Weights of a small transformer language model: 13 layers, vocabulary 8192.
Each number is 128 + 24 x the weight over its row's rms, rounded and kept within 0 to 255. Layers, rows and columns count from 0. Numbers have three digits each. The size before them is the row's rms in percent of the matrix's.

# down: layer 7 MLP down (transposed), 1024x256, rms 0.24, rows 872-924, columns 128-255
# up: layer 7 MLP up, 1024x256, rms 0.181, rows 873-924, columns 128-255
down872 089:107149118160141145090101155149125134161128139133151109120165193123144175103105153175138167136116137134150132139153137117120089112095118144156132162135154163127111170169152103150155105118164130130108119137137121096145148116103146137108150121135104099162093131142151131079134133148184107136172168130116128167132067122104139138117119140133131152127147102128128148133135059127119115085094
up873 100:101168150117121192139147163107131119134136107149166113120128137139128135152093106139113108166141166082127096078133125121125105107123138154119135182142129104122112131112125112178127071113107144140129141099084132156128128115199121133155133168151158145171142181123101141106174109138117131123143120083118169146108135116161151133088137146110150129122101124117116108138117153114128131140131
down873 096:136123124168116107107095144150089141182162141161119135116133121100114138165129116112201132146118160150135130113083124141138110127100104127150162142181187168131132149126142143103162108121148087155103134122156163112153149108110126150094118169138127130123109160122141119120135144129123124135084134135139134130126133170155133129118111135148120151114139148120143157144111160113120113115158
up874 098:117136118116134123148123125163103111134155187148143136102118108124134137129113140148138117147133135149153127149149141127119119126110101137082077146127135153131096088117129110101144095132090175139115125121095149102097154115135145065116112109135129129143127175122129145139144102114116132110128105115123155091118105140163150141124187110101145132141171148130127148133135090094078100119143
down874 090:094119100104056132138152157160158127164129070070125155136152119110132146150111126115124129153109127103126124117097156089123123137131141140124122102181139159135101128145143145173117082129164107131148141116129113130159111112159102127133146143107112071129145102157137114124081108136129150153135120107137126168134133092115154101132093077103123118123146104107137127150112143113159171126092
up875 102:169101142148128086145107129066149126108157099123165108102163122109106135119134089106117131110143131143089171137161102131161105115142153116144121106110066140088182140100102128124151146122147159116139147126121138130156120165090114100112116138120092096119126107144134091154114162125110127111121126143103122125120112191146135122145098156148167169114098128109140177103156134134128127108106
down875 101:130092087159139117115111103120157120168097106134156120108129064134136116134104118108119109144112126145104138145152097105112154139099154116138151111120089131127159148125130100120110156189154116129117127141141161120132118135105135088113166136118137167123124113164126124106129102087139120125171136137144117112106111162151151133131174109157123143108115178108115146143143111105138140109115
up876 101:082174121155148148129115134144154139137117114167144145119116156109085086141108150090160126145156148136140134090141154138129161120158122145091162108120161109100098184096142143136142099109122141157106094101170130121083155117133143123148103136136092104138174145162158146092097085107128138097121115128145078073134143137139119107110138117105151137096142144125136110117165107092108144126164
down876 100:171128158113161141149158127124139113151106116125111124110126143175188159127171118155108156112098138132126137164102107093137115132145121110150104122113086108149132078151114153106114167173095147088147162119097106157113149164077119161084105140104170132129131120102119088132132134155123154107149141075137135145130116109120128112116122105159116103189095108134142128128148122156148135114099
up877 098:129143129147113135131101135126144121089056126067169090125137135090166107161134138100152108102141132113107133127180142146128130087121130115149159158130118137155136109097124119142164136123102125126116142117158130173107146112158168154073111146137117120082127077134161145140114123121104133148150122131100102131121095136100109128094110172141116172144109176169123135124145152163132125115117
down877 092:159128165187087068165124105162131112085111118155124159114086108164137092148130116143132146101098135124092123108081128134123154125097160134126153140122128076144114116088142109061111122203163110152139132165146171128128113123100152099118133096103122129119117110153168126142152128143093118130124133150126164180132170109122184091164112142160148108133155100154147142109116132147144150128134
up878 099:127125125163090117122145149112142095155178153197123134140140131134122118146141156100136120142127202074093128113132136108143114088164080119161140147124087135117104123156154102145097120116143146128095153139097107119178126082155149148129103097120172124148163149107100083089124104136101121126142109145151124172129129142108117141152106072155141112142125130143133157129122178173121108078103
down878 096:115179121131158110096127174138174131127099098137124111095119136112126136125092119124108149165153123140093124139141162134090142129074154138095097157091121105146129113175126100130138139100115160130060144123128127150110133131175170128155105114155100148116116126092098155134134144133156110080161090168099088122127127110107164146079101146121140158113143148148172121142120103102124135163155
up879 111:144125147137123111170133192157162118115097126113125128146149112149111109152136181110147141100128174112113092095121104131132173141148114149134127134130099136148119138133124113148104141141127131122137139106103124171138100109143133085118154143167144089146169121083143143127096090141143152109083087126129133121134113120176124127149127154088076157174144101114137111084121157103091112148141
down879 105:135124118118110115178122126127140100115107120168086105129140086134157097102123157117104150085126162117140094121138141192116076148119140148153160157118123105162146120087116121131128140125097120090138102065110163135102140103091123121137136154124108140159137125111136173136148114123189150123127114123109094159115120097134104107151127106107131063076116094133139139135113149113125155147118
up880 116:174152113150087114141131079149145105130115164083136090109119106073104123104114108148151144131143113108100096139099162122098115111122173135160115127131101182132143155094139147175130139100106166195117125125127125165093136105131104149084166137104177152109115150117107119142112142145084170126107098116103105160142112113109158133127120142140174166073104157157134122150152118127128118156143
down880 113:115123170137162134127089129134118116131098109126141103155120112093110128104144135105143147126145118149147106117102112180133136163149132121146157112161149102136164134159166139132150077174118100140135142110201138102144149123126098102119124182153163155080156139146128137147168148171116125154110097083131136159128142125181124126129115151135079174143152090122121142134109146181136156113096
up881 101:111144127122141155133151141146138145113127097133114115106133103114107160099059157150129106132133168146144121070115138143112143147125085156100156137141137161132125105126113092119121152139131103089116153080140129166121124112096139119127089120128114104140120166132100171093146128134111097169159090166149166113128193154133122140118122134097104146128114168165111065116147113121145184151123
down881 104:162179126145129139105145119130140130153101153099076105181166101122106166111133127078104108175139103164121171133143123132153140095084131123114170129089152147162153147147125117097089114133132156169133149131181134084094111110153127145146117138150138115190122109121162114146168131121147137160162122157145145137119150166138116152127157103115122108127139133143101097109163113107150109106175
up882 100:127125113140104118155156121124180123156088124145158132109085121116104113130184118128127134148110129112127114121082158138122129135094155068172103130135117132160123126131136175152106120101116080151121127134143114109120167121104105152121127114164177105176123101167150124135150131137072138073140149111075085142114130107113187107143118163137151127127117115105127114176119139136115147101130
down882 115:138119148103137113171109125083112134087148124117166132123127146091119137074089086136144152102132117120116081142124099155146126101125129098143155126132128111128146124149164173140131119140094139142116143167115128154136140097141118135156143183148119143106116124153145109154090121137145133139130172093113093125153083095139113126160115145163117123124142120127149153123081128135126095110125
up883 092:138113109121195108119116138108105099078153112127106120101102146154141105187130134141144142173139140138101121107140126111116105127140177081117118147116114107206120103138122143157095085083086118122134081140147112094095119122135114114102145139136139160081177127128138106103109119099137154106146112130108104116111099142161138122099102112147164175150103119082193115134122102101105107115138
down883 090:142134152146080127096117119104162116139124134116147131107131106166136176117082122173114107133116101123126119168129125101157134135130112100170098124148150125113131124145182103124161108166121107110115172145149148173160120076105110145145107100163137148143124166117123104126172106090108153116114118096130137109127135096107092080115147154138136100137162144109124153098098151132195137131118
up884 090:125108136104085111102121100141112181105104163138122119110159063107088119158127132165112125124101169128110117143094120093127129102167150110119197091130116099104131176144119129116127167114106130150124119166115107115113153111119154143128111127104164127114105131121136155139120136125132145150111136135140098112120117133139145124093116095099124144181129112163143120154136104121122094158170
down884 098:102172094155110169117125133119130146143114114162155170142144150122101152147128169079129128132119114156128100149099125108147128123149142105180174117130122179142118176175104137103122107169112083135134126103097144089121166141150102117085109135126160109152098113111124133131133147154154139109109135130118108117151145129161173126144163138125111108186163144167118150159143133125107122143117
up885 105:098161103126099133115105142120129129118094076170151125131126102122137101139132088102152171102105152147141118114125188111109131137099124136146131098109120100123134088143152126113127161124119135094167123178155141126134127121138112120108136124133153165092104139099147132131127140163128114080156096127123113138098127146122107125101145145161167127104056138164126184144133128149165096078153
down885 102:157128130151166134114126136147178149079119089116170112120120162107124102169131144127137169126116161105137098135121122124113112129136159132187109119145108095143150101146128159124111143120129132111119136105110114140107153167114114111151110128130166115095108155126192109135175164104075178158139154128158124162126108133118167128148138132091097136081166162158088145165103120101109174105184
up886 090:133108163110197160122096109127132152139081118150133142175135174091135115143146115204140139133103138144090119099102116104148116157153167143136147132133133087134089113133127092108157140123153096116223142143092118138118166149154121102141088123098157093125105108164139108090113181131131155100108108105094074113107093163133131158112122131100095154087156127147125160112109106113149127062110
down886 102:128136089153084157100124122123154148106097161122132125131144150107108101093092132168125125145086165165145122144122151147130121100084150135085112131149082091161146099167120130132138120132132125163134086123118110153131154124208169094140134161141184150116131160154143144163134117134144145112153140111129092114102124135136135131134140154133116124128145136140125111087170093112138088121181
up887 095:130124115135130102149141123098161091088104084160090118112127171133091163088136113125118159112158108085137136135109091139134119097141096085124140087093152080112108139141111153106134150148129127114133115137129181120162126137153139134128114163133139129118109129164124173140108132109146129111126141103129135113101169116109167128135127123144058104093157113128146114131122134095121141128120
down887 098:107139121131115159149153123100101112107190144166143135126197146104131114139157105136113127137140133100144133157148117092141122129129132153131123118143142096166138086110148124154119142110131165113138091161117138108124146122096102129136134135143151140152094128107129116155120123134102133107138133112090140156155152109124113146125107147110139147158133124085142128105158191142107162145065
up888 100:147135127112128129179102191147153098119152141107143143143128088133130085087110148147108161153095129106146122096141137143111151132131168145191143130118104131108097146129165112098131146119134118080144144097173132144105131112120108097155163126135121080158115135160136128147142086140120104116114115120116117150107102082153123118137129097149121180134141134102114117143147148084099121161105
down888 101:125140123093124147171125133129170110146088168099167071101139110122160130128135121133127139085147150108105135140136150182155105153161128117147168160122121102142117146128175112117115127122154139091109149145121146130119115113111107110157139115104094114124085143069143151113132131125123108162075094141118096160093111111112115109138150144130111170078127109124099128162102116146116116104104
up889 108:109134112163156137117129129179130091130127117136116179169106104145104144121140103141180095167169123153104156153134124121152131101166164124136110145144129135108154091133096134103149143104090097143087170125156106111153123135102140147159133113117138123121135101117131135130157103106170113158117146095101112092165090138162105139110147105153121121110153118109142085104140109107082095135164
down889 098:130113121106155097121191166130135128127108154146140099163114095138104123140118112119170150119118153136125105123155128160095095170122086145144110086146107127119136115126160151123091155150136091118141110149130091132140102119171125144120126114103127139137125124130104114137094122060133088157063136131143137139162122135129158148149109150184106061083093115118122155145146171151145143140096
up890 106:086116135083119143154113102141132139126162137075063088129122113148129132177119123110096133123080164086129159145112092129042110087085123159134114122101138092135118143123135112119146171138136123132120116132126121131117160094107152113140150123124117092137131120106093102098132192125146158121149155114122144116079147154117109147128114096134143175139124129149113108142098071153095098096118
down890 100:124101095158078140123143146142111132141134168159139135136144122124119113109170150077128126140088161159122112142142132139089080112124132130064131166148129151138123145146139139173107102131089166154118125161145119107141127092114132144156140085108130139122131131088118135124118133157118163123177115155128119119076133088142130151111121095109149147132086155121131161123115108100132103174119
up891 105:088134186142132158158158150097108105157135112123136112115126127093106143143141153123149153130109085113156141119148145116148126146128100091173188138136146138173090123157127134093130117089097133089121153157187149146101144165142134180119120131135098111107115117118110137175145091141141076153097106124104101100130134150136099116132111105106115145127166134132106125152070125108117139084170
down891 110:113145171134096105159131130090110125127131129103086101176109109120090163129113116132140128085132154163155117159121085131115102173128139107149156100142143128154118150119135123194117113125176158127114109151141136156125129152138097130091135158091125123128118108090149128121082130140123114142146166112095130190092094147096111113107094097100092134108112117122078109127093140148086138145088
up892 098:138139110112135087122123136116123152110106114152176095153181151119144136131103191064124118110102119162085164116173125157135133131132097175134116099160138168140127106153116123095086171148146108082101123125120111112134109125116112118107145111110135130107151136101155092073122153161095148110158192108122088134143114132151143148124097131151113125079089114126113127149137131106118141157151
down892 079:125109127124089113125121107147102157093088124139103106120133143137136151110103125160123112112160112159132100065136129148114160126124152117107148162146081113191121170099097134147141110132145190129117121129162143138158098084119129104119094104148086149144140120166139163165142101088112142128075140109080144156137144100133132160112139171142129143117163126149121148147140132137095132123091
up893 099:118173072114138122099114142171100121136172112171170130174174091116113175147121136074110141122161126111121165122121074125124134130143100138131129148079150102120120140119133142126102124111135197139128137152131131092154123133152148125106138154125098142173169125116101185143181162138142131107129148113124115110131095118137134122104112127122154155164105178133152105094161097127137056139117
down893 113:155140132118113120122112172126122100139169161117178091094102107093129152124165143126115096116095130113146083131133087130121142120129109093140167081124116082149171116146181140145148115091105099117122096116136106102111083119155115125118157105133098117153167128146156133113149228128117080115112152163088102134127183094115107143151106107166139098131113141126139144109137134126100088129087
up894 104:136151156141126160119126155173098116121116078132138102131130150157097152108088130121176109126151148140134181117132165128145141160056111142120103139132171108116131125107108090089129127175147130038156114135124134131112094126148124136157093127129105135142126118117151142112135136149130116112139131104105130103148167162102119137138139140105134162150149144202150103123113118175163136138120
down894 098:124102149179089134118150177121101157109134104152157141126145156147097098110123138135155108124161123142095120110117102118152124164132145160124131148093144147136137141156111098100124150119118113117168122126159145112120155132100129102146129112138158090141155164194076115100141128166134164106112123112089132133115132128157087085144097122152116112107143103079142089129110130144110174193140
up895 099:135104135154137099116146154075127158086133124151134140170112122124095166093075135090123099140069117116104157140063129136110115126146096162121130117160141122137116127122148143111114116105142128155133139102156132098145154085147118113154119114133148147146129130090149101186138123136122114104141169133115128158109091111127145096123176152089135158117125132150130112143162128155084104154123
down895 103:151096138124135122159145097118147088101122127105163091144110112154123122150162143125123106120148086130072109100150122166124120137156073108114151110133172150116123116140119114120116159122130104151120140126138145102134137118159146082105150151118146110136156115098075135161100132123096098078130101090120078133118125171123136144119137190115118154103123138131156127092128133157141114077144
up896 098:159117143080082133150132130115103156114151106123130124128097081104155110110102099135117119094089124131128102134092124115114163086139153121145141126117080141151124181143112134104067102098104142114097103129070112086150097110118139112077120132136100099115125117131167080130152127113160109120091099147133126114108105136116112104133129170109150148140128088165150140134147169160156104122125
down896 101:148115138147155114067144157132138133143110111146106092148086170083133166091153059115129119144128113132118140148116128105154106115120159130074127134098117142148109114103126112108126125156175103080176118172153184122165144139151112136182079144140103149110091105138121117122116124121172082140117122129170143140150114157124135103110155139073132117134096129147139184119087138119117129118117
up897 096:109117142124100139117110101103180128149173134153155138099129148147097157121136122141133142167143095128151119062085110077128148132155139151105070159140179165125124124112106153106105139150124124127113091086128143096134097136138097122120130083141078154114131125131166101103129104123115111149154138121127131075159132111115123122129104138106127099161108164149135128134134116076105129152112
down897 101:084127138102103128187146135110148133104088162107156126136100132102133107124121166117093169082107130078095129122141122119114127124118152167164108108110107130166181119096153114161113098137104141124072098152120140132110162121125141131129171133132119112103159130139130131167108114147118137154103133104082108146152104171120126136170146114170138142129157157137130129150122107137145110149122
up898 103:131131126149148139137146135117146125135111129093105077120135127185116090100145128137136134154150143114110130125167175141144127149073144105149131120147144151174129133098098117108154132153134160132124124121108106087164114105162154088118136119173134138172157123134117117098120111181141131129156128128150124132138138107133132125147145168134123049105119114162171073137122080164139100146111
down898 107:105103116140104101153100157127105145102145135140128106113155144138127131144165145096083144148123082134114145100152109160141110125115091124100156090150121118107099121170150120138144145098088102120134158183125102141146133077123113161144121176157103148116132130109135113159101111136116096155144075111132099109092140101134121117125124135170136120122150093149178114120108135184099098083150
up899 104:135127085151167164095145156144128092130156157131132116136080065123106125140155149103172207110127121091110179152108134142124119139117122119117106157151108132150117143114132077116122110145108095120144138100152163119113130125171150192149114139148126133158094101146150123145122133096117117156125160125104123118107136100106137152121115097135098136137137118051123130110114119195147125126111
down899 107:171104124110154134132127136113146157153103122117127103132169149087122138095092146108135131136125160131173146141112151127155135132082117122130124135146142159121082128131168148112105144099137130109136127150162122145125137106176159102123131150115129123173124130166152089182142174093141104117145117150143158155114132104098139116127138128130127125151123084123114148141079098150071135120117
up900 100:144178135113148158122119122151117127112121123107106081091138101166121140100136109136094140143149156144165115131145122178118123135080134165177112124102100123101177147076161136094120102127134137164164193157139091120134133127125152114137129111124117163147089131080102162110116142091121122148111160139098126127124105133118161098109139168121149145125168147165131137091142112089119134148092
down900 114:096109153155103109109106121083121118121114145125129082140162124108139115143126154129143163154109129135118137128111182186083123137125107138093099158119130081114162116098141177143138146134122175085145145145117132156115153128132167161156141146119082116155122127122128140145127184122108158139113148128125163166114137088123129126118121115184114147128159141137131151138105143140149092137131
up901 102:132130138163139106155103125153157182173143126171185140118099141132093134060108141093175094127158149141141103136150094125122154124139123154132151139157129103132173097099105133089121151154119082093144100134133126116134130137157110120141119129083132166138114165132119150108094108109170159114136132112092112143134132121122126161165111128123115152114117103098109118090175118163124129132140
down901 083:137121118120091152130159174168127099101121122115143147130121105107117111133123097117106119116153144084126145149101106113147107126188152168065137130090158082097180130113133132124109100159094137085187136145118120111122141118112127163144119131121162188153149127144110164125183105106107093123113130103094170136134170131179132114124105130143140140096116109088105088158108172167139127127149
up902 090:107119120151139075138141118135144151150130137096123136117141074101164102106127166102127122133150151160117095149151097104133136085092108158167150099083142162154163138192163121143099104148130111102150156101113078109113148091090179139166129118120129120166138116160108162104110136134105135103148104116131105155134106168130132160112151101125143120153160122137122163175125121137125103142109
down902 095:138106145091162154139147136125128128124112073072132121076113120125140105111172141130125141100093122145101115136170148210157169093127165154195149131140127116124106114154129140136113111164136128094159102135123149148144137145106113152122139129120116122113130117139127103141114125155155089108125140121140109175121170138136158109113149154114141120127109130142109089168109143098115113114154
up903 098:125117104147103147127131111106118144162123132105177100128094137122159093122159162129104171088122107097103124193161140123140137102066158147094154130100120138140126146127120138143184148149118129133133125090124124146108161109173135097135131175115128124127154102104168122123165076126107160107157154117085133055123113153152144125130139096142099118108167102119157107175152160115154153083151
down903 094:145148093119160134129149110129121102093162144116120136156150057119111142102102141175146128135112127117095144152140104125128123182138125096129125111127129163120133145148127171125148158107084118135126094137108116128115109120108131124119108105132109126103132119187123115162099140111137103122118111173138161113161121126124126132131124109146146115097108125122143093127112102173091152122102
up904 089:134100136147112148150114194178121131131141121132137136114131129109158138142139102111147113152089147106119113153073161110113115140115136125140127084161143143142088172084126118115119104096153118086145112123161156121106092123096112128148162123129112148110137135140154143153135102088173105165121145140145137099145089158180137133111151153113125139127155110144122131144117124114086082189129
down904 102:108130109184143147157158146153133162156131144173121135194096145109166109149111193127132103091119106145121147161108153071091135117151125121160138121167156109074094148135146135145106163113124164108140166093089107122109153114134159127143135117137113086150142119149159101124114113126114123124136113138136141121147107156121115137130124160132151129134161138119193185121120157112094130137113
up905 095:110152101114147124123111141146080172114118122153121154137157130097140109119145156121117128110092174121151168143090144166132084127100105158167149128121113092138134070142104144110136124080121156142136119111135143130134148149115140140090114114143144114075120129145071146177061114142111099059111125126151152109097120108089089100089110149151108142108121109127100099138157150154127086138166
down905 102:156141126115106105133119102130137163111087118153111124121081146046087139140141159135112145134144169166119089152134155134087127158085145118164154082119135111111128140127127143132193139114132109138157149115125127171150167165130134146088160112122134127156127149125154085105107146130151144129117177122130104110146137153127149122153172137114121131154157123128134085126145103116106126137130
up906 096:120154130108114128118113110130141126107149102126118113112067123095108134164123100136113129155158139126115097119151112115142134132095125111190177139088156134144144153101150122162141160129133129126114161117165159126106141123120136129147101126118113113136175133136104104115161112143171124140096075175090133132117172136107137103154161117109112129160105139093167139111109124125118198109100
down906 098:129104085160111130117101148149155145117117148161115171140096142139139121118077137075117110088123129118126105111139127175120149126111137117153158129127112124076145134139121142115133120124156126130100087139142148134121111172173127104075114123140113167120109117152115156139127106126128089111136138098107162124129118168156122135073145101109131170126168126132160134145127109151110112105147
up907 102:119158140098143135132137107129128131074159130108114106129118125135101137123128114088147154090100128122062146160177172142154158110146135162138138100160160142101116101139118155133143138139117107159117142124123158114161154108090171137131118152152135123080153144145120150105140069132138138120107127148095104143124132103124159105132140104145130111148126142088139115137142111209117112123118
down907 097:071083102117082161110162144110088195119123138107130114112151101140132112156136169114172083121136145132088144135081128114119164145090128128127107141120103111177124144091126117122109113118140127126133085101077136130134100119099176145169134101141122157149126141149154110125145098143123150113093116142113162104149124077103140155110107132108156168105127110101130145139120114073179126132138
up908 091:123120114108144129175124111102136094138131081138125095140174087126141148102104131148154108136140144159116117100114134145174153158066141103121141144150174123123149181145157142109111138123115123138149170110152176108134155091115090139098127150130105128146157112149152101118096119149127138119130081101121114164141137146155104119129119136121104140173128136115141104152156113092114102178211
down908 090:103120121147158120096093160145144132104141130143135141139142166163157140137119142122126153149117106142200136108121136122111079130169104150117120097130147141114079104117149144161120137098114121129147122121104086161118112146173172126150165150142169144095097146147148154096117139124089115102150167085128138090125117131070125127119130125098086121111139111112091146161135144112104153121071
up909 120:091147148154148164141111107134163144088160142160121111145124148136158080129128113155142110096098122096155147114131104128121099141135133159198089111136095144146145097093138110150099124126088146137148095108121098142161150080117171172131120148093098114117127153139145104125080105147097108122126182139137155149135099118164143137170104131163126139154109125113127152087109104166142130137180
down909 105:086138131138120129154157141134140143168146114135135141156121115114122133124087132175157153062140065131129126105114127076126120082095140166092107137114126187132091123133128111151150099121129129120122146085106090092146167125098113129142147120162114125159148126123140090096117103197148093112129167125146122117136102143136181113114163165109136144110103143112141128143152126107115149092100
up910 100:132084138103138107122147111087103129127079125126101088133181093095154128128114095132123133122130116143127149092133129143118112117167142149136115117107122142113117125143092116085116144113141113131111113172138101159156085141140098137100109120133115133126141064143151188106156095106123157075122126124143112161134142128158145121122122165108128116141127123152146171103093125115124172149128
down910 098:114118150131158129116124154119166112130154130125152154123127150138171143137126140125122120122141098155106132140132151137092117146083141102126098098135104149121168129154081184170101140149162145150137127118115112130134188160134132128116109105141132129134128176104148078125127104132125090103093131129162131132156129123123072148152128138176107153135132120142110153132131090110127122123121
up911 099:172115146126108144115142136138146138120100132135091086113105121072125163104135095167134180103161159132101129144148146153142158123126159160140099096162151119147103115146144125160148122082121072112125114110137150139148128168115127134078146137086143099123146105127138130127125134092154167099120148142129131159169107144112140131094119117099127160088142140172151115155164105145111133149123
down911 092:144168131130111095124124102091179151115111179092159159148114152152115115160121131125099168131169172097134139135142122108118138067108099102119128073110129107118101115127137135116100133158110156159155143111129122137151154092162125135132131091138135102134150159115116156135127132110147181130088155117157135085120121148113119104117135137149134166120172153155130113120154163149132122128119
up912 093:121114150152154130158135108164159071132145104108137097123127142124071116154100146157111106138132163130118135063164153154131124104115138172134126147160124144123125113177147127076137127135091136161080149152105128129096113129154109180111111158118124137150150168110120125160137104094132130165114064127120155135131164149124149133102116145090119130132152163111140137140167149122110143135142
down912 090:129139086108164111100132119143117156161115150078112128088133150089161156163114130143118114130146148110103113115155139101179176142115084095089155132129116147132137125139136124112144139147125132098060133137147131114104155163152137153123159122109149124114128173156122146131149161146170140098135128201152161120118124120125135134134102118139137134140096122162138113136150103131157106135104
up913 094:121128126100125145125102146130142108148171121137166128124081096156115134153115169122138128111142148121097122123137139165133170119106177134125141084150126157113105136156142131125154087104108092128147118153174144157107113109121104156115092104167101138106149135145131153125116128147126125137129166097117100110145161156130128153138132145125071167121150137153142120099182094106156090132123
down913 101:141123057128136126098169129144126158102100106119091123160106125134155133098133138126122130136088151121116152107110126109093091145127140134163109125114083152122072119108117145107135141178163114106135133098092144136129114148123136142116187163150131149109113113114144145139133128139140146119129077151145109119122122102150121111160126190084147127144107078144076146160121123168167134148098
up914 107:121161091116122138099141168141150131094124140139132114125136119153126130168127116103093135149115093101146117131102105151140128120088112135153126098109141095145121105115157142136112144128150083126116106124083117147088179150125130169092133159133115089121097070163133095117101125176191107136119071129140129127092121090102103102133156093186130160133121142135148135139092141132108120107158
down914 112:096125121147144094159134115120118160123139128118130162150128135119145138121138161106130108100195125127091115138138127090120106148109092140125076140124186145139130150117097136120161115107085157152117089136106125096116140122123167098119095128126165128175096154132106124087180144105085131151116146143126105133134133143156115145121119133158074103160130141146164111102167148179107126149122
up915 104:161152112119098139145131151119116108127159085099115132087135123121128134145103131135091102127125121105114144106107135116160091153119180136101139133160136104177107147123156134133122140114131135125089141090132192124143130132117141151140110122095080145105102157115155092130143059121122114135109138095144115144132143122112131097147140110111115150142116134144110054150171137175162118116151
down915 091:155148115088134162110147117107136147151137150146117120116161124065104162142132147166110081142111117122159130102134131165124108127125155088136140161126156149106106110122109124121138140130141108160130093140136133130120179141111155109117099156103124138125121114102116100132137123165107126130105145143114141105112175172120119136135137078150069136101137104121146104094173119110131134179152
up916 110:127160126102050088155131142141131133114128071116128091106120118086092144119125088176118149154096150133093147103147133132142149135099097112130140132149139109163130125118116138130143095136127115138124142113138131155080135121173123147102110108124084147141156127092119169135143128137131192187113145153134109133162117166111116133115120143102121128152147164141105143115097133147127144084078
down916 107:138124138132135146137139135094139121100112121116143099150124146152158125189139136162142130127131117119116160104131067154103120147158091068137080132127118105129120122104138125165119127155144139127147116157095126118113093102131172121143135127150094118184172093111130165135153122157133113140131139126132097165105123113122180164133108123127142137126122106119180121159086159126087109124122
up917 102:080113166120102139135135140167132086074112111112133128116100105123148111106132114069132113153153131147106090113152139099118141148132145111112119136146095109097132121112133117108165116137086134153147168147126124129175082121143141116133114169083124135098116140118155124095118122114126153111161150112144157085104122152117131120138147126137119144100107109105118118180144169091167115115140
down917 103:126136082143096120120177145130103091102133139159072103147135107131087098146126131139078122153149123126109138095133145093115148140068070085161123149105135145102128140138168152154127071146209108110123158157114139132149143119168146148107174128152152125157147104129137113149136105142153083138076127150106138132093165133159133125089145127104092086107143123112131119169100109132132125138145
up918 099:107116168079145127140122119155139108140123132119137127094133145157165130118147142103140109116150123151144131077094118155160094170108116121128135161157138173129146138134085130125146116107116131102151167162159160112127122102154132114130092180146092143136133158157099113110124122146156114157147139120074126143162120159104130148126153033088124123161102133167164127132092121149113093120114
down918 096:107098115066104131127163115114146125124163113081097136143119092120125136142143136103151164108086119178140128128093131134153124129108149118109123133121071135094139167149130119105181150183075178112149094147171118125163136105103135159147124116158107127118148162117142129131134128154153113133175104110147136128166143132112116128153119132063156105142126125113125097124139172103160121122108
up919 107:135156069084126148099164169139121127104106143155119145122145120107088136127103159119158120124133071171147151085123074120156142115122080179106124138136087156144100146148145097079091143132136162107121165111135162104123120131105178088093090125135102151088129149170120146125119151141138101124078104122132118165102158147086170156072114119135102138137121143103108130146117103118113081158134
down919 116:137113149120197124088133136144119119162153156112104125103100122100128132109120145152146161146116122144138091147138141149134135124103154108169111109151119128114114139153091141118126137114058118081135121105102112129128151140143110123120147146117120124155143125094148125149134138142100114137131142130163118127097112109152099137128087074109150116089128125135152148125156112124126164116080
up920 095:164110174135090147148120145093127134140120126116134091088151108148150125159133111127155150130111114107122097125067112134115105136169127109162122136089104149142129136094102121139119135125148167092160129133101146117118150144145159111152098122139146146136112113134110126120142131151119147128123169120062143127114142180139104130128116076069121144129123073202128108120169129160143106101132
down920 093:112105144121153146128097091095069116066139117132124154112118127163149139095150123108129139187141135124095120113123124145103144106164097126103099101168121176120100145150151135127115140121145098155132128099095114118124151110090094092140108144117133110113120126168157113109098140146082131112106135116165109124137109085138145124114135160142126062172151164121091134168108081140127140129085
up921 099:120145140103127121160171097119131100126160116188148153115154144125095122171165147142136110103103106141083121116124160140127133153123152123114107061130099117129123132158134115147130145134135156114184126173117127109161190131128133115150134109139133104145109148116144106126124170143151102149137120148146144131143131128093096129088111160136144120162128120132108162132142133165110131120143
down921 104:152137133122132161142119155110121117138100108127131142129127090136116130103128151116128162102129163117116136105127073154139138095147107152165120077093114120129109113138122150081136117102107106079117108094155130159158031140155105119135117099105147155131164158156080114136119126102115140128146129100110098130121108102153133135141103129118158115136122131125161145156116180154110078132136
up922 107:135161148118158140128118135134144119157175146146130133145120174145153139132121173159124146122091090126112111129154151137136158136121155187159071178127106110113146121146097151123118136120069091096155173126132100145126145121176103077126123120137118122133126123127110115153154155127104147135152131150081154166130089165139099141126113089116131109098115141122148145092119167102132117162112
down922 097:164153094106096178100118121134078120173134143119078146112095106132147156111104149101109109130147116191145110097135110162155132149132147202150112115118125167127094116160099130125173141106130123126117129119169140185103126130159099137168193118160081124123155120130097111143148136117132148123104144143100146097139122092114132146091121133101146118147108126125140110132133135099167095128095
up923 102:145068124123122142167091111115138127114118184119140102154080117132127152089125095128145135150116120113135138127106089122118103150120107181176141195117111131142109155143131116102109118126155101114106122133170123090146156095162108130094158156095146147132119102140149129121150130103154100136099122120136117178102100127153129123103140145186114121118097104137100127142119103127185127134154
down923 096:158101134130128130156159136128162130101112149097110147108140135128098148142149145117070142129087096116150169144100135134139096112150142121097093127109180124090153148151144082125094098138128137136152114145089091176136114127090141133121091121103160126172080121101085146119129118136138173142111151133105119122101138118112103192134111080131105152129168119105101160111084088149092131115138
up924 109:127164141149165123151094165106172109137110127110169137119132105128141138142109146160152135115127109100152143173138156140106112120125150154200158096104126126162136113119099109158144094156114131107134114137146117110152116129146163128134129149139132086128114141109129127139099119138073109151123119106130163153102139134108123114130168122119130142130118146121130097096165138101132123130144
down924 101:141095170117110138173143100133133176102068114103123113126090109159139125152114131116124145141138145133127149138130137134152128106161082109123127094071133104172136128150117157141123147115124132116101131107148128071112150131175149143121135135141108167151104107093144158153150094130097161172132101201138115136128145111145127111102148137112111166099129139144146137134107142119150103101145